Each number is 128 + 32 x the weight over its row's rms, rounded and kept within 0 to 255. Layers, rows and columns count from 0. Numbers have three digits each. The size before them is the row's rms in percent of the matrix's.

# layer 3 MLP up, 1216x448, rms 0.109, rows 333-357, columns 224-335
081:089119137092175135175115122134078163154111133105178105125103125089172116166155125134089098165131120134113156140131130179129173111143170089082078190115122144119153112131091126094147177122059143127134101102126081152133142137149097119131181135128143088213149143141126122116157123116104108103119140093088142153185106158099111111058103116125
107:128145104140139156119129106169129161079149131191169063153139094095192113131138115220133148164177146151075122145143136167150190116175181152171150157110060126126108103123156149163157163116108124186141121169143118163154147150122140133163175083084178121070155176150118130122137115129136151099120122164136121151128107165100140133107104076125
112:145170117146179120123159134138062110095089172161158179137155163050041176146138145141172113173158105123054106099116109127110082165168172137167069113083125160093115202151131184142109111122167156129148093129146101075119129116120169102200217224139074099133132162141086092174131128152117126037143113061083107153107145129102144193107087082164
098:135133149116086053113167133133114087112165163114086110083107122153101133074105133150119154090172089148115167141127135130147164138108187119139193186124148118184093089124110130136127098165140080153152163159170168159124136091180127180123071153108090099175092116114128124085162167147182140134092122114147120119121126080182116140145127138186
104:128207155129123104112137111175137122088095074103145101111112119149133082153141107142155088091130151057098176139145071132149118171143166092088186110086112137132168071136152137111097109133191121142182120106153140118078164147163119224194187116102133128125042104072110117116146164152175139085082137123130139138140058098147120142101141128133
099:151141125176140182118125129097107076073120113073180097087088133140130078066107133108128171101052130130094132083152142136130107152194057142148121124123176120099133115129154120143145084163174159150067140176146090169137129063092094094125188125106127112167177109095153097118140133173056150136079092126040089105149169116164164056100132128146
108:097146158138176102194137212105093110143133067127106133129126156168064143177091115090128182102119127062108109163120170109165158108134167143105183154165141136138132064112128147143072121149117120101159179086135107174109148186117138123111099125104152104129128128062040147085131101104086133103063135150098121103108105109069153171151081147151
094:202135177143180100104116132165165114127158066174118143123137161171052077138127114129098131134135124173142129121136143119151163144167161138103045156126127119150137085102133174094023161127140117080099131083131130111103124127157118107137096167136152103157120094115104094152097136129084116108086140176127135188178097187084084164104123104126
083:167091160139090111098100101157157135097101152127108174081161077110138177123112161141067126118062111047141095067183070120114167132079166120123151178159124124131109137184138127122164150088086146108095105114138080113142077137128104079148172119136137151135188168108132188153094144116100169098080126157146115117157107180088114166107151108146
087:101077093104131115158200150159111118150122122149155114170099138108049078102153151169112107138142100116139094134104111085183175073105093148181111088098136162133095051127165142107101123126093126133147087136113111116091187118094113123168084105136101167101135147090138075116144139134199101124120051144136137153126090124146103191135055061103
100:071178173143117126040138128105105103128167080094140119115109116116114128142072133160105092173126112143122129139181187127143144110110139111123159135073087141155176086092100121116135113097135142171148134132127159130142058176125146135100118191146170089135097080154175106120165097163104108158144092063154120129115087168076131071144104092128
094:144153122166228109171161176144175144098093068141146088113172119155140153152134122167117126128146093136090140138099057205118098070143134188125154136106139080105111150113157138135129137099162150098116147108137120138135049196067097146163162138095132166119173137189118107109138129111082158133190167136114148142124122129121167060095113134144
102:122149135089101103135148058168124121137083143100102160125138094081114139128192097120133163065082185159134160112165069138132163151096181129133113209185117093076116147099086121169114125138134119062095126130191135107159130127083161134151099103090168048174127138071099144045135087103137129068143142213119126139105108112155097090133101133070
102:053146120074133109169150131120153088078120121124137104113100060148119117163136126177090102104078217104120134139152130185113153157074154149147123132148134179139158077123170165157132157137130113122142127139116126099121080095106129155087113139143131204141144132112074112186109159156104100144130154115123193150125131153154112127174166153113
096:145180127178121128129139089163141149119146161154095119105158164040135223123126094071129137127112164091112103103128161088147158074170141146162110079084125102115161159115136146112140122087137064150106134135134157079073130152074205134149128137126150107076171095116125119143065140151106087128157131154112151085134116154077145151107087117136
098:147093094142139140134174053200115127141149098137093149143104135112106126100168127116136123129122100106025147076160145182142183111119153168137080123163154147146149118136142138134132106145155155095204144098139200153084162081069170078092099088182073159091150179128190110132113156144101120126174136161085099147174165191136098137143106141156
104:134107132163117086133094140113141129151178073163094164183102125147169145132117170150138151114115109110133083060115098167084141131107121127140175115081132124080092107161144112103114134106147141114111123109155125132145114162132108158182116112116123128165183122090124096134153103186090141127143126120124152111089192158087154154156056114084
089:138114125078150126125136125113164143114153187119112053114170116129089098151167180164129136192119150116132081167147114112139130165078185077197113152147092071138155160106100113062134163147175096119119089160118089161123085138181114183108135125136155103114082110105124088121142121128155107136099127119146121114153170156161110129047074109111
090:151141164098054135099137137126180139144110137149141128132151161084116135073081095180113144111146037094166126088099087145061114167050134115143164167099146110138086150077111089107063142126110131181181174100117202118082144192111098105117167159092061136124126130109170096132139122179141137141108168133067146148077137141109146132142185106119
096:103129157132090122110103099093150138155140129083174118145043161099178092117171176076127139111125113125195101148090098141128076134113136163104072111118076125139153068168096162107068149152125087185177117144157131139171109159114086125125133116091068144104125145126107170140134121140135143068074123043126119105131121105077093102103125155135
101:089181059109126123122076160153108146101062086115156140048182088177127159133116138085151107157141075126108084094089126122168128111117098117086119109134221138121143122102164090105190105194105136174138154143160146134144134147118155140179159088149057100159142160104162152156136076150147128141161140117116107112105114137128171129155087196135
106:141135094087140130096084140152143104166158135084145105146138171134139135089154163071123114199163094100152128125185113096116144104136099089107139191133086102137120172091067200138170143117107123123142124168162123115092169119144091146156095150104122065170166140154115131145129144112122172106209097124159169100150132138127172151168100111122
102:105106130136131124091189083118103147112215115168153125133135083081152140122098100093096103056143155135073117096129052144147057164172115131124117116146091172100124176115171112151163108164113137133167117095101132066104136157126140154133157163121156123160124130085096117208127111063145152161115141146134113102128126124128161137110204130157
107:140129092103118154156162122132087108093089180076133118054077195151106082122149106162113160130127118127125098109165119159146135197107121090123075103181149159126114183092153136132140134158129132112124127142084116157140129053138096154036142140137101197109143130103129134061098121128121117134122087101107188120140128122123214174158097068101
076:157187189150112092147180133130100147148097195051128145155157116144151093150182137119173163106178125103115161139105178097109138056202072068130118087069109141111109169061129140158134155112084105173123100161052084157131125107107117098133091193123076150101111133151131108141183152129105126079164126113172162113137109149171145123149068094173